python train.py --n_layer=13 --positions="rope" --attn_scale=0.15 --init_std_down=0.0046 --weight_decay=0.026
Each number is 128 + 32 x the weight over its row's rms, rounded and kept within 0 to 255. Layers, rows and columns count from 0. Numbers have three digits each. The size before them is the row's rms in percent of the matrix's.

# o: layer 5 attention output (transposed), 256x256, rms 0.224, rows 39-63,103-127,167-191,230-255, columns 128-191
# v: layer 5 attention value, 64x256, rms 0.195, rows 39-63, columns 128-191
# gate: layer 5 MLP gate, 576x256, rms 0.229, rows 0-24, columns 128-191
# up: layer 5 MLP up, 576x256, rms 0.23, rows 0-24, columns 128-191
# down: layer 5 MLP down (transposed), 576x256, rms 0.217, rows 0-23, columns 128-191
o230 106:141070164126134121074135166110158122133090126137151095131127134094163060095160171119123139101165041144104133098119167148104163155125148182169105119155161072126131107168146108122129135103139122
v39 105:157134162054086113144106087178106101144141079119140110137111126095125125156155143149063160067151167146129127166122099177151219099113155148139105059090061104127115098105088104091165185136125164
o39 091:138098183151161137146155126070131136120134102099136111117076177143152170151129082078171136130145088117201097139145146127161100168136149187127188155109165113108101085142125125105190164059157161
o103 106:108156074137120071142075148178117150091134121129180167109106090164100099121156132164135103105109152145072132134105097120122102093180119141147084106113100085202163116145091181147123098179113146
o167 093:095096109150122126069130109119140108152128148155120138085158212092092092126168163150132131148155174140151121057192133166080123201131082052085182082112145133109139125102157088175124087138143108
o231 096:173127129145113134164117152143166114121133175126081169168156071108121150139096156113111114126105088098100156128080120092147168062134094166120095158176118133090145172126138107122065094148154197
v40 105:143098105205198076069099166161054125143149137092128094152168157150115163111133166169113124102163162094125111090131086175133142078092146135162134075084111137132137118132113095113144146156140132
o40 107:129147130092097143109132122145115107093160122153200078127137149139137092125056148146141086088140136101092179121149123200137104126151074125127106150187146136089095104157035241176157104073149143
o104 104:120098137143158102121120177108087139156057175137080151129122161121071151104122102136007208150125153136133178129128122050111165169122107086108170103099115105136117130106175072155132070116108132
o168 091:135158118087122098128173133061143117135091136156129190106128134119140123160098135140080143092126098148185128133144161149104123068109114113110189172113105185141139126112157055072134147105124081
o232 097:138089058103097131183079126164127139128140137112126130125089092128165125111146145111205117147109138091132046119109114110050123134145182158134077131072098120134156168133128119135084159164112194
v41 098:119144191118117204095140105087117141069111133141144117142093104185093140116137097102107111186118092099165072081115132135081101099109042161159102097181172052139126100106114137079104127147133137
o41 101:106109077154098170131103165153110161126145112166161104150139104129068179107147144097190088084119130163127119136097149091150132162054145135091101115077107175116125127164111135184151091091122097
o105 100:134149186118101099189145126128106143151085175106101122130117181152119143176121131143087126150105151099138114165146120195125097062196097158148127135133101094152108156105114108161139154102151228
o169 092:135124085150172131100142141126133091139173124141200070144129147085190151116110153129095137161095143082094113080127134174147124210146160066160150118095146077137115146108152132104154154144112186
o233 096:128129124096131068112167109074163109126124077109101186063128142153166107115155127192127185092170147165104164140140069122118146114175110147134158124120128161092168139099143209110088097122118157
v42 090:166117149096193136125089133134127061209102100185147166165161108152143124143138162137111119097084129093094109148125161129135128138089138162147127090132162077147139187085117088162141192132127147
o42 100:127189147093089106070228101142107175097134129159132093113173169122055093121123154147121127151134127162146139131155104160107110148162045141151200129157118081120084119174109154144137080172118142
o106 096:170099123096169169160045116098151071141173070091207120154134066123164144162133107160115115114102111083088116182134162080116164111142186116094100152096145131152099118164145130116138112091155149
o170 096:089162138107147164113077137159185115098086157117101124134074132134132157146085137100122118146157126088144161067112076119164112189131154122130042176144092171102146119174144167117098098091137176
o234 095:099079098137116120151092162109161118162099164138139143154125165155128091117126133115146154074095166150108175143174145135135145074095149113131089117137167193147169154078160110112098157058085086
v43 094:114157173160112130095104168134131105132094128117165158150125112112082119078131183107122208136123117079082065099178183202141121116114140122134112083110106064157160143120075134177150127174097122
o43 104:107125157183151112099166112116079184122123132125139084145141144195157127114116141141114112149153071125084101113116064143112132112134148144118139135119170170096141164104132084120131190116117041
o107 101:114117061080151132143126109163137108162101096066130199089092151089113104140111121170109148115112153117168138160085118160115099147136104070094129159117136095156146105146206079173079077108089199
o171 096:136120069139081102112144129154127125107152136189096093164071139100137188168083084066186125128113092109160160121141080123148121145109161159120094204134065137086079139123126145094115151126164125
o235 112:155147161049089155105145130152196157123091154147173150085187135135122138135125134134098125110137138151113089107175182073103161108133087132140145082162153100160094135160124180116146065147166154
v44 100:124114179120061188109138129176144121068122170131139193124120050136102094148114120159135144058098174084116095109159121154131131128095097146099144136085126134093128109101120163160097209158158130
o44 094:144164053050159148136181119134138120109125113125114084099088144078095146144122152091154140179198066152166120115111202157140136089142119076107128121162162084075151184153161115080105141168124104
o108 109:137107156169128092145123110153134147179103115083140135169129146156163183112154130157117131109125126068079083172138102115070151173145158169174118090112107158196129067061163109195138137069132220
o172 096:114111133154155107168053131085123109119176121100130116155141150138154092160131147116112055134149209107068154121105141093135162134138173111131138121140140126117075084159107173120128049112049140
o236 097:060150158163078184102107114151151147162086125189120131129131147131103138110112085140134129138101096153144109141083103131122130113087089092140167165089124148176064121150170130178136136125159182
v45 107:130084093122104070135161118118201125101107098135127043175103133194121134111110100130160143089125143118105167153071188170185107132124092136097138151130143183122189089099121149138158169146146073
o45 102:107141182140133112081114073132146113125155133185146146176085170116145117113170163182089117094146146182116100159159105141126151178093130123120098138115152113154122147149140093138155163156143124
o109 100:165150126100091144148078157088115144090119136061120119058130074142125167134110147114101097103125033091182106089070193138169162116129155150134149130106114119142143149089122172109100120170099066
o173 102:126118086086134131137100180106139112139109168150077136119136099114103121138117108081132068128181169100151136099108092094124179150124136140097175087141125106080097118154121111092145048108154113
o237 100:108112127150110106103153165159122126145172142148155142127155133126125111130097100102180161196092148089104111125163134142125054118155097135196082095130113135133075118133117143206107153114129061
v46 102:173072108124138118153085111155140114094101082140171168136109169094186153104133132156116104119132063102192146086127153122132155139084104141096156170130125153158127175148105168125101137037160189
o46 100:133178129115152136108102143104101133142110154150049103059158069095063122135083103126097123128177166128149165162086061144100128115113127108135091091136099107107157126111162082106140094134086015
o110 104:121153143137097103121150116130113113140141085116154154138150158148169121155134161170153142113153163144112055088210110085097130134171134088152126132116137158110120152114090138138145170152117218
o174 092:074126133149178182081129150153160217066162147125112126229101200107130104081177160107123159151111102094111158138166152149165149184103110161113135166127090089126144192144096141146144108133206185
o238 101:125119121132132104128186157163149028121133149149161144119111142097124159135130145095117133149085108131166065115076167077163106102184167183130133176076126125168113103155148139135077100100092197
v47 099:056071134126080078111130126118120094110127089174165149146085098116119104089183159192174135133160108128112120078089159139085152153147086134075157123107101243149151142158138097151126119136165145
o47 100:173156117084149230150098197191122147130148122114177108037205171135134182175083135113119169144071153127134121134118166106123123120157124146101112193127104118116093072144138146132168153135153167
o111 097:126089155180096057092133056106115084161111177147121150152077170150168119132142121087133081138147067159095145067197117099129102169119108163172156076119163101110161178141097098078098108139087120
o175 104:097129184150177149131107119079159111126064153131074106188098155127116115124131159136128106145106138086199145139147097146137163154128112099128114172176120059107089178084173115101108131132158134
o239 099:135144100157109083145163083103163154133183106101141164157150087142103103061192126154125121104132147156184094145126123161105110129126099137128082094121190147123134097148093172132132112120142156
v48 095:161085128141106241135051070121104138106166112150136155169130100130030146154147093122127159140076121112094165200116162157165180126159133107099176139131125165146084133139164130110121124128109140
o48 103:101189106102170161120176191118129138187093115196156054088147147092136130074119135119144154143114156145153141118162113115115124110115096093116121124166144103147161154150097167150129097102183135
o112 098:141145190214060109128149065110109089115113132074111138145168149148093065101121115120082141114160072088135154144104141137162135152106135142082153123129127099150162054125138065137134190164092198
o176 104:163129104095107094137133116148089143129198080077113139098092121124142146107163101115113083100133108104119143104102117171089120189113090111139071123111157145144110115114096163092144101117107156
o240 099:113073103116150097118041145126131034104102190191121129158126165158151119163098127116137089200089164115057105140157206144124150117141178196148200109053091128078061159079150096160083110098130105
v49 096:090149115145092147109081120136121097148121116118131065146111118131082141133097134128098130142044108150127139196156162078098097165131088122148162104127158152097185123161157085141139107122124141
o49 091:139138129106109141126123163150114184176148166128115144167133131167138089067158119109141134162157112119118128159124091122119098116151093160097126157108160098139102129160140135126116178097114196
o113 096:060145109138151122120151168050144093072099110176104069087111125146147153124140119139113155029115158143086138119164168166143159096111194103142098099137101110134138113086143149123159096185146042
o177 101:134153157126195152139170133180169145113144121069194159142093173087117150117127187108165133148133093110158170138089118116134168169165120185131111142137134180164155120134106147141104108084127074
o241 102:179123149109106120097087141104147089175118136114139173135125121066160136140099157137136103160094114108129126074134151122101146139121078127146133134144096141088159174149100122153139142072071110
v50 093:144107068132163208158094151160096112130120216154128142128100113119161122130096108142106113095129114081126143104162187102126184127120064080144146147134087092132138130143139166104051161126110108
o50 096:178113129146095134125127045131179073111146106147086075122146125147068120101107120122184150131127143131159150100127121130122133140138215134085138092122175141102139140089109116142176070082117132
o114 095:084125180138138135134087168185054152058129122093175180121148112129164185106123112144061140151145131144110084182158176102102104195111097140140088150141088118155095139123198156120148153126157123
o178 104:149161118113113075176182149088138126160059125130131176138129156136140106150134208144150117090140066139145103103127115164119128102076104136185144189106104119161103085171116107158113171160126099
o242 104:121116139130154117151129121089151170149228105145123108090073142091169119134140106095070096131148129129049168119076106114141134108104119142107135090120147056135105093125098126115088114128223117
v51 098:128097103118097137088098133067121146165156219101122145129088096055107102103110157141181138131100090148067127117086141161111136084173126077144147121110122122128146151136103044163132108124133144
o51 095:107144106098098130111157181129140120163060113178126112116124127170097173112158100113130125083120162106129093173155192176164098145097157186139100110150155141085118164162112179140126130111145188
o115 106:170139116134111111139173134121105116042197097178176129119150177136176095086147178166162137125175152139135142093122081133160150108089078115136111151122076083181181127084120089150115137117137105
o179 094:100118084121150135168100118154121118113154132145064146151135152195178072120125137125072087158200141166148084152153112060114104156152059097109136135130107130140116114142091150149135145181108158
o243 094:089115151133139095136127085125132130145169120100140149141112127102144150115091143115152113200054064091153168102072085108146197059139212103153156096099157162139130109128169169138092121160093123
v52 095:177129092182108071090186122119106126139081125146118095150150102150114136159115128123066100101077143127205105160141057155121131154144160110155070143142152043117137186171104086117104102079079150
o52 095:121121133161154115090126114129170121163099200145180176085121128126126133077149038153145188181152102066099130123190155072179145146093139121095165107103098111156122130102107140164137157160152149
o116 096:138121085058146147159123118142118146134142070153083118193120131151167113157115171054069083131128153140129200163101157093099141137131157098113184162109096171142134106144131145131109144113173128
o180 096:112064175106134142150086179078141167126202086087126124147130141176135111092180207145088105115097101120073109136098135117129128065122121139151094129118088037118091106132134166103109103147125128
o244 103:118128122134150093160190100093149075079103122134094109048107114077086135198097117111122174120167128182144059082133113158108121143107096092125094121104152161148128134087154060150128135104129128
v53 100:138148117167125113130143121123163141084148111094098068105147136077166119113090140119127139167130116088183121108182135108111133095103123108139129100152147183131080176117123080178122135115182139
o53 108:136097161067110159151124099126089118167048134074177154187144126205201143148099166165173063135134082150096082118092142040110130129153137152122104140080134059123168136189122155078160186115118052
o117 101:112121138132176152070150089123154142161214144160153113125131153053095125125184185089076137138105178129122116127112131164155123153082131092111135122189156156157139114068105130139167095159137071
o181 096:164147067195111080101108146157073108115104103106139138061114109087129137129128132064119112127097167140135107138109094179171104163143131125108101143124102184078094138132186115161068037134094147
o245 101:119135111119128089178114169138147141087155130193094116094132130131077104094092031140057177119160111113146221106171085158168129126111098101111156104134096053113093073141129135138134160135194123
v54 103:153153112051142137151165159139105149114091109112120067129108103127184132168161155108106191147106132113129085146134139165152135123119133137069103120138122116109122159179090115154154129125134135
o54 100:133115136220150101152122179129107107099140136196190150140119145099122130111122058133114082172128119101136177088142131067118111113184136112118125126196100186085153183091123075079109097065169073
o118 110:109135129109137226076119100099142150122147143144119146091120138145150105102154179160107161101103117133122126132140152213171138089082151197151108119065102107117111070115098155193163136142097093
o182 094:150134080113078132166122067127175102193139149061101163064103097146124139183084099106130144068135156088101171143126144041093134163088136116139118197058137114181082099136096134169117144155169122
o246 094:139127129138118111095146083142148127114150158090144133154158114142075099074177123113147106178113130132179095119074107144114186144130082142131127059143202106153137103119226159114143115192074145
v55 103:153130083151117079128050170169049085123146129164135139138161070107112112176130186135129143118138185127192151136146116141047150105060139115166140114091167144104118128201096151124113136173128122
o55 102:167139100073106163147127122106122179156188085135111102098115098106187068165131091124147104050101076148061129150108160096121132136140119116092161073118191123141089195148139179050178203154172133
o119 104:114108091160169104096116090166173106138110179124095079125089157127102087117124150108090144153186191173163152130130112166150146146110091116139089145129158106129124160096120090151095106131113084
o183 100:125141160132181061100205132108131152104085157126093166105163073107112113063180078101115051173183163141157087123154141109075077106222128157161113117151113093133186063053166111125140086123109193
o247 099:110088159156099143178096131120103130159132107114187112109148175171115162109105156147150158113031172116152178101081118170146123177095122082164131079161081157115112134152105106145081137092151118
v56 105:140105102120136144103142123148086180123136148136105107121059145078083140145129134097135091119142158094134090117149060130134029118138110156103108147108128146155073149166123145170143139080130136
o56 096:135148136123150150139129151111210101121105115069077177094080129134119143140152119193121093157068119155116099135120179092164177183128063180170132067135108080131190046141132150134119127171135159
o120 108:147113122099072071176093115157072091166116128219150148176155167078133046125120146098144187103155142125157131114132131110108084098092168085028166171113165158073053171126174149106108113079100127
o184 095:106164161109158107127135156145151214115200130100196130147139089104149102118152151119171158146087087086108139137132158151107133201089166072185162099106181120070134140140118097100161043115128035
o248 094:130085142153133193134115124153121108164098134149125069144139100154127159083080108116135101086214119135168134121072074134079145089125084147094101169145111161162113166137109132164141133114188113
v57 103:151069111077153118116127174140134154130141174107110157076042086162089102120093126147165166111106140147161143133086137152152153137130148107135098192164100113117103109099116191041078110128148146
o57 102:142116164140099111129118047141159133125103118104165120176148061088138169172156154097127116145136053115137169145090118139099065140144124122089159125068152161072151193157179115078140140167110092
o121 095:127170119136140143123120162147084152093122110126088150126132150126157182095138143163122082128119187125132112120150135079123129086122113147091129111134134156186183059141114146190105168065165218
o185 110:133148160106100166111109122140162135131122107123149111108117195096097158149096138170165093140118159145052106084137149092128119165049090125073142137157081121163110158131117128138134124101140151
o249 093:056101112159175120129130089109114106137146135164068165103155066163151034126133104071100212102136142160161117174156115176118223160157176118211111166162117103132135089121124105137153132101131118
v58 096:106085124063158151157143094144155099081138144092183161154224161120122091182102185129143120139109140129107147093100117074104089069150161127085122104129125148128138104125139123114147172124112085
o58 101:100136075156059143124038175129075077143137123200105145100100139075164211108170107054144120121142219157099113188182115113136093123158189128185128142135139132142139138099127110130149064084119165
o122 102:112141202133210147132159122116194165144123132107080168154133069140109101116116133091088107154155036088138151147093155137116177155053122137093130146122117140154114143138086154086113107191079084
o186 099:153084149140092093143164091166120191177139140096152088128118165094059110151156113142140121107156067117137080079100149125138125131061107045108132109166115090125119147141160136099115145094184167
o250 099:131134132103168132130125095142143118130147113138101131126085121167135095119068056146159155135125110093179138047107130190167120102185097155152133150114151158108127072112115070192099163194125129
v59 111:186176098149027121058172156165150129125121137080097125110148118079154111130184165127150156104080128193152078164091076094085113149126082166135091151142092168099104085141166137134112145098122195
o59 099:109094040106152123113147069100085091074072088124223150153093124117081149175093188109136087160143150107144105104154134120101142123128193090124130156110150124158151109102132091175105176140078089
o123 093:113163135137106077171169118146128154137180084121045119139152115124138102113110114148157184103126085082141195137108084152122158195112084152135142089119142073086169136084079117089157107124155080
o187 118:091203163079188185163147169145199139144114140098075090096124127168166134100119122120141160106095153145100146164126132108166120065110118117146134132081128104131166137131169115135158071151126176
o251 093:163109207155127140091095132122112129133171180125152115135117142169144100138175124128136129097164117163091150088119143154171119137141089159101082118121071126086130208170126158127123142099154192
v60 106:106086112178116181114155098169111122109153128113135082175108123121134117168113149149141103097171120149127170095115092133099146131197135144105137194137125150085167165082185132162120154094134121
o60 103:114133139109112060128073144116166145172118159041142112087140127118113222157140086129144202145117164118139104166144170146210124109148126135149167142097166135146144079110077121125147091155098022
o124 105:161153107151141160145177123125089104114101091139120096149162165104210072103096134147104089085131117142161171150149122082156139127111117091135108103140166037156131209118153076120163153111180128
o188 094:126111121054158177146131124167154157105165149163141097120077095122118107112151107175153114134107123113111115131117098112056167101132141116121112121076125157139127189148112148108131132170187121
o252 100:156142151128143124133168109129103167185117159185154163139103139164136056115089151062073121093120132135102166086127115111128116140114121163085090095186134144076088074135170104148120171173159102
v61 100:172153192070123089134117123135111168109114186150116113127100165101160114088126143116166143128109110082148151179118102189130157119089116163114136136131092099179170167114199169140145132122126184
o61 098:093096178203190110189129199087154050094092140140128118082093094191140128126100122095170105113130155139117120104101142177148087144124114177108167130150196068146132084155129112094114103198093071
o125 096:145219139107096114161114085153090163182078094150106146074168136111160147170165078142082110127128129148087129123134143073124196116179111066145102078134085223137096135136091125125151133150140159
o189 106:123145125121162148098145142138132147104159122132115107108132165135120110190193142151125163110116119109132108108168057124140126130161180095133100158123094141144119121086091110135130193077127206
o253 105:145120075060089137076121089120122157181211111088138128160099149078192121056121149152115152171136164113155108136120185132095083131120128079145121162136127144147144152119149119138108136164155095
v62 103:147197126146149125138089084078116107128135088169124104144109141138153136124147162133164149152218123126163153094112127070153112129175094108149156113148159134101149165152107096124098098123125143
o62 096:175096159123099117118182157154173127150154154153166143119124060128113187178119129130156133100095055152070132137156124161090104073052165155110093158090143130147107099181113164140072184158188107
o126 097:138090142105152095168083099065119136133095096154107208139109182118149125039143077158067158147164124118162104139113154127119104141165152164099121069157127126100117159082193111114189091073075183
o190 102:071149091128135168073095069133134113078146188113147151119173079130127097080172107138140102129101146125198149115181077178158109141158133103154112102126138148147078145099169131112185089172130013
o254 102:095122156158142123138103165135009161079147122070077111116114163174080145157117158135120111159138145128068152159128149121097138103182111119115133118185142123128137165114068131094138124127099107
v63 097:142084121110172119134138103121042091158101145137098126109123190192118075203122123103127153127088120158136124132109135164154121155142229122156186206132080153137132132131114148165098139086078127
o63 101:098154133148122091175116119148111182044091135121103130052136130147146164070128114081199139157107143108108074174114136078080111123114109159155132060084132118117165176113109097150138141161095113
o127 096:169084116138127175127118099056124125112109137100133146195075086181113139094126113187146105104129113147142170130089126179160128157111085119092129118135125127157132029139137107078057125150158127
o191 102:167119113158160158059135103095137084151189094217170150158135114096198064089132198128095063145115096124180116093181061144122148121126144113133073155134150159106061107088136200137145124101072150
o255 098:122161133115136101119198165158173129178195120087133109128167146081075148156195143134106162100112128153097125117137149097115161075106125101147169102143128149104148181157172164121147081104161131
gate0 097:129134128142134130138110146157118103125159096123140112068133112103074166119148130105173127107102131158139119143123150159078161124153085110102115159120122149173137058118208139111124060132127051
up0 101:146169146090137151116055122147102074107126131120175111172165110143134097118132144165094205195113165172179111138136097192192157143126061113106152098106154210133120146090140146124092103176109129
down0 104:138157162139118142082071153226108143174138127216120112162146192162073155043100138095115102147112117099079176111099110142107119129125092121135142096122107179164096179149092115125134078125133126
gate1 103:101126115120123139130126173104103165147129091063148109160173122120146130161127191084128088130143155078099073175119093109125119198057193109150117151127070065151117092106091130115155121143140141
up1 108:151107138149102118091112115123128115109099131170091140117102124128136048103120073144113186075114087097090154142117161159171086125109088122132124160114103188115176125126191098181165206144116121
down1 095:213148126125123062076098144086131171156156066056164114144141125103162089107112114136154093118167127138181140128128127166155205150121099054150145159151148071107133081164140097142144105088075182
gate2 098:144181119196135127127113115108153147088149144159112111078139119168083116186132089139143153113115156103106123121097103136157119096139144084187126180183089174059169112175111082117106163100112100
up2 099:083145119135135131145162143153130075053133126161115138185111115145195101158186133157178126170127199112159107121154143159121108129161084151144103092166153138103157212096152142103089139122132123
down2 102:087151086142099092135138177178121188125160124194098118111137059161128104173160117136113084112074135114112086145091146112119122086122134109167144144069117153115202119085154119159117160096098084
gate3 099:120139086098148114094184153122104087139097134117188154117092142159143111098129093165121106095189149139102092120128142113127142107161132138081107104183139144127156066088131184090112090112140122
up3 107:112164152106123102164114113093092106143061157118164058137180100040155147120119090102104133145087138023072098099121179191163179106095112113121141151117112086097134089098167143131149136100101144
down3 100:079073087236127146102128105148098170127139181178092091133096144105145133108117154080116146089126058124142131097106108084173087153101116140145100098188116146124101105119086115127119150140153171
gate4 095:136108152148154120122135129125122137136104110184089156127189153153073118112200168144131137110136147160100166149135129100127110108076134091136096161165165137119129195163146151142196120147040165
up4 094:149075147128134048139130152114159096076106124169058177063172128117064185118132104172129106118110122123114136127162111113166036130115126167157079143176198067104176183163131134130125128127095135
down4 103:121103106070198087149146142179113144117083152138145141100187166123114162140161204119113150110167097166108182120080106163126109171098133124103025174138197135097188154167162137153060164168027248
gate5 104:124162120146142035099127162140165132178125126093163132127143097084208115097146151113126129156117120092109110076127147140097196147144126115125155171159089157068116141139122140156101166014093117
up5 101:129185172140105141155119134126135105128101097115077188164121087134144118080107115101099067125068118110095110165127136114118105068097135127102162166117143108139150094124156161147154097152144128
down5 104:183139158105117112106174086153171133140169092094104149105146154168116162175125090106140121072130094130064106123154130145152155116092091073102162130112093075082131089129172136132092118114163114
gate6 105:129069015142113174119083145121177159085086136127125124162122109151110135168119118151181115160092198177119142078084146162153047145085113122094088140081106156124115106162131118146105110180152141
up6 102:165113109135099188093170161104044142180151120183125142153123120158106111091126160118116133143063123197128091082148165132151101114122141129190128143160105143134110164133136143094102134163143104
down6 105:117131084133113145130167178169106112095062085109092077124104146168141201142092099147125128160107121119113210094091129077127107138093135128144100121172138148122145127111147135149095188138153079
gate7 090:120138138174132131151168180097169177100109135072117162124126133085137100139109148163113119129147139113063110092097145115139142150126160215182102094187134086150121124099098140123152122152175132
up7 092:132129131046138127112131109145157091134101093129069075064155155117109097123110133108121115086184140100107098120159182080201170086114104183146125133119162102172170112124139095159094158123083135
down7 096:120053124113132168134124094159139087127148090143094110112148100144108131114165107099119178109145091111082116106141109097121151077162133146120131141114090157126130174169187098126063105087060099
gate8 104:137146123149061078126143086179121175166189120143125206189146181110109097124111191124138134114133152128152084149150172134145128110112109124159099121169080134135073120125143164081152167124067125
up8 097:112136121144229132112165117118129077159127137136095213152125094146123103150081127128177107136125137179147111182171085154131104090104196082148124128095159143110203121107167159149147161141137175
down8 098:115150090096143116122189140117189105121177146149142122112182149144123108099099148097107116115126168117134137121154139201073177145125127107113183135132134072144144158127130151167133110109187088
gate9 098:121162067044147128175126123169050173068125121146088142083104176114089138075096091106154143077067156098131122090150171132138123109101110158097117119064085097142125170141120143116125140128166058
up9 108:102134093133182105138138050119080116098114138164128130148251074101154120117160167173167073139129146117124143119123141062158133167177142091161100149122140070150077109157094093142120126159170168
down9 099:087150050110097140118145131067144124144092092058136120111133120124078133159117113144089115159113093120122124096123121086097148148127124097119177084075111133132109103120151146139120092130137067
gate10 104:089163135147090122099087087181162125138161135143093152136129144109032067082151138146104099114168132162167151093136192154120159120157145137029128108137127113170135078121117118174084178104171139
up10 098:170111062153137147142102142098115134146217103182078113161148075093140114123111128148146137168138133188179142128095101102152062043076112166129163092144159113117121124150115132165142140124151131
down10 101:118101165147143113117157099099092182131104134129136116122175142127121098101145076054207078111101142143152082147122159105128078037149094103189088147124130201083065110172119107152105098104133171
gate11 098:136135106135198129119134127091115164122097160143097087073106165144147099105090128127106164111207096124166113108128096125127144093114130093094100082193186081175139197165189127123103141142192107
up11 105:147148111102133141104136085074127126150022107154121122114118172213143122140141149173095122089155079099104165154140035124159160146104095158139136172077144165144120106128160160143136100188112100
down11 102:144140099175128117168132095074104109155126094128157155089116145147148080103152135115083126098165167108133090178066089129133136198083126124111077127086120149135095116128111183156123140147174132
gate12 096:142119139142104170117113205191153110102111149116125139112128107139077165093168085171160137185123091153122156148114082119139111099121129164098081102170095125139145130124147180159233169179180110
up12 100:091117041116107099165189115130097142181108083164175132151098147086111059115128154142129113080083135121178110076133061151112180124151106140173179122116139174146113152181117174090123174138096150
down12 096:134117045133110134200115124121124142143109110130119127116099141156123102144145087113158134124078090160131152143110153162169139175133109135188124208143162124132141139180155075181189058148085000
gate13 106:133089151113103079130131171168179117117101102103131091159127113129151068153147175100132112091090091102170175126134104121174111092126091124195092061163148161170132106131126105142142081145111118
up13 111:108084052132164128092097177147089163152140172117131083125109152079095119111158095130132076161116115145125098172066124168105090162119135143106122095098172069082095098111156135103165166123181115
down13 099:117106117163085148144116128134152090125085137130188152151095084115163030143138116120101104134113116168141081124140138128098127172127156124155143151166085073131110127149181170163163144097164133
gate14 094:162109120117158141128131119105133135096079164127110172116091115163135115116082136106100118167175154158144101122089158124126159128071091115110131108131068123100072093153171119117142131107112146
up14 101:143109118132084092117130121146079162107081185167183166066094159101118128109161132166131102122094089161111091053160101129093152136171160154141138086121125111130105071194098177113138155170108109
down14 100:137095155125108078076166100109131156121190112159089108121122180137101120136147127123123102142137092139114113122128098081106147162084120125102125101157169153149126090153160144148122106130073174
gate15 102:127169128131168151125174162098143187144166136141140134118158186135156127138144113126150153113132111124127098124124082121123201131116171085131110103156116132104140128110078157143094162124103073
up15 098:126108094138132149174093101091125140160116171122185073142154153153135119168147153169138102151123197170157122061141090145166101115137135097144094161132131168155165142145123130118146121137135099
down15 097:124151132098054111099125087128119171142116145160106127160131131128088101173071166033152137067118101147182077138144167163105089142115116147149116127069152177150044106171141107092140132125112129
gate16 095:163085072139157132094144111131146082123150120123181087130105166177128091122172130195085097184114182135145088126105104153141088169152129145141158110118099112134060139096115124139114100169109150
up16 102:147091093156146136113159100113154134124118162148139104122096054153091209087151088140130103198136158090128127125154096100141114111121108119190075123096169103125166096095145143107127123132179087
down16 100:146091123152121128110132180145151153104158101101128142163145099130136144141145133128119102116101116072116147127095073082110124149123115164163210095145160101153124209070139149152111130150154115
gate17 099:157159165096163095097137180156132146138113109142156069138184126133165112097159180153177113151119069096119045170148149129139120156092093149125143132128065147198165133153147106156103096061148145
up17 096:123094194133161128160156142135077165121134157066115117090118150089095137122120128123094127120172139166144106164099130158125169153150151091020103157080132138123114169133123119091107051117102089
down17 097:149081109122125135113069119192153087111148141152079150139139100147112181143109132166132156140122124116151125176164140079159112136137154168207194099080087098112165137120095164135140115194087106
gate18 107:162131122142170134160156163129111122076083120136093131149107104132133164091147134138119160153061093147181194133102133162180158060129137174169114116147128135150166130121094151130036108071158136
up18 102:095144187109070068125115110133081099127137066103097119121133090152149162091133152092110129137149136113143116137180100116108165109191135115106087164115101189118176132127153138154108140156135156
down18 101:082096122137090193180104068164155113198128126092134168116141133155071170099136176149131145141092132158160098139084126163074168130139114116053198164149124092092086160130090137074144207148127193
gate19 111:099091109155138132147131125091124108138102093102165135132132079117126143164079118035123106111089160125111166126207148108026174168099119152122121088144182143140111128163175121117116096092198120
up19 108:083117145134154160106141148076111070097119089149138102139129143120149134142196192135111131162131166172129105133099052137093119153169175129137132120148161121133087093089173218104115155100089128
down19 105:081132186076110136140123163095138160158148115102162115073116067105156104107150167132120088132109148134120149113149124144133122124165100110130147117154110176141123148174137115091092145103149125
gate20 103:118058131182127146112202152136123133152075128114178123116161136150062129128225131129126119175132100109150079174112089152098136158131126070116187143158110161192113095174157104120104142152119147
up20 098:097151216169152115101167122144146088125065104098143125211081108119113155097108144123126170109133118156163101171127121113152165158127113145122182121120166062157143126127156120102081190095118129
down20 100:140163177160117114120113123134076109186141132124180092146175104155074148120128152062124146133125113124121055126131146089122155110166147091136077128158166086080190144134132077176119131110149181
gate21 096:121179142171066151056122173135128156167045124123134183145153176125115116164116136182186122135085140091156096112073206101099165127095123127108129117145154169107110139107120107149161115126100089
up21 094:155129124090141178129144141097053156084102099126144091115085146142163167161155172140102095075146147137127151160116102089193137185108105184130102158107115115169127130115102114112122160120121139
down21 098:152124135102087140194124198095134043160147140122125072138131125147136177143201112080183090114066153114117100119091108140149132077094137139128090136136142104047145139158118155104134155136156126
gate22 100:145161142082125137147158145153119156156093120166122120115130141144149135099116093195102129171120153091133140195125139199112107120093139092088129116125152116123092128146138115063178078121119102
up22 108:097079136156125121093133117139092146116177108097153105116120133125160150119084153116074103084117166074160091125143197081150172130219150159117089162103144102193212154132178164124141126132130170
down22 104:079092119119116124181155124126108181129129089106188114108138163115127121141127158115109168098160166104166153094146143095112159142162141140066150093143181086155158079154148115160143104098186117
gate23 093:082178155100155024169168132118073167122162150138152136100165143121122150108176112103085159171126154095072105167180091167148162145125082140145071134133127098113064151084169177163141126146129126
up23 096:097155143171128121134118152164134169127095094165104154174201173149140121132119087158134121113162092157101179162099159146127170110208086106131136073127098131135102138103119121131164141150105069
down23 098:082130154110116124122143149146141115131125163179142053121124141123154083093153058164162134143104116170110144160196165162132100179127107108117103116142108114045115131142199101128099205136139087
gate24 097:150114200139132081085129105107103130127191080079163084146104081109115127151124156157112099152114148121125030159161094132140129127109178073093149159158157098160112128151153122104130118111152076
up24 097:109136204162135127090193120128091151176170143133156129110123092098113133149144182124054087142136117135132122122125139110162081062132166129140096163128153103161142158113158145084118102189152097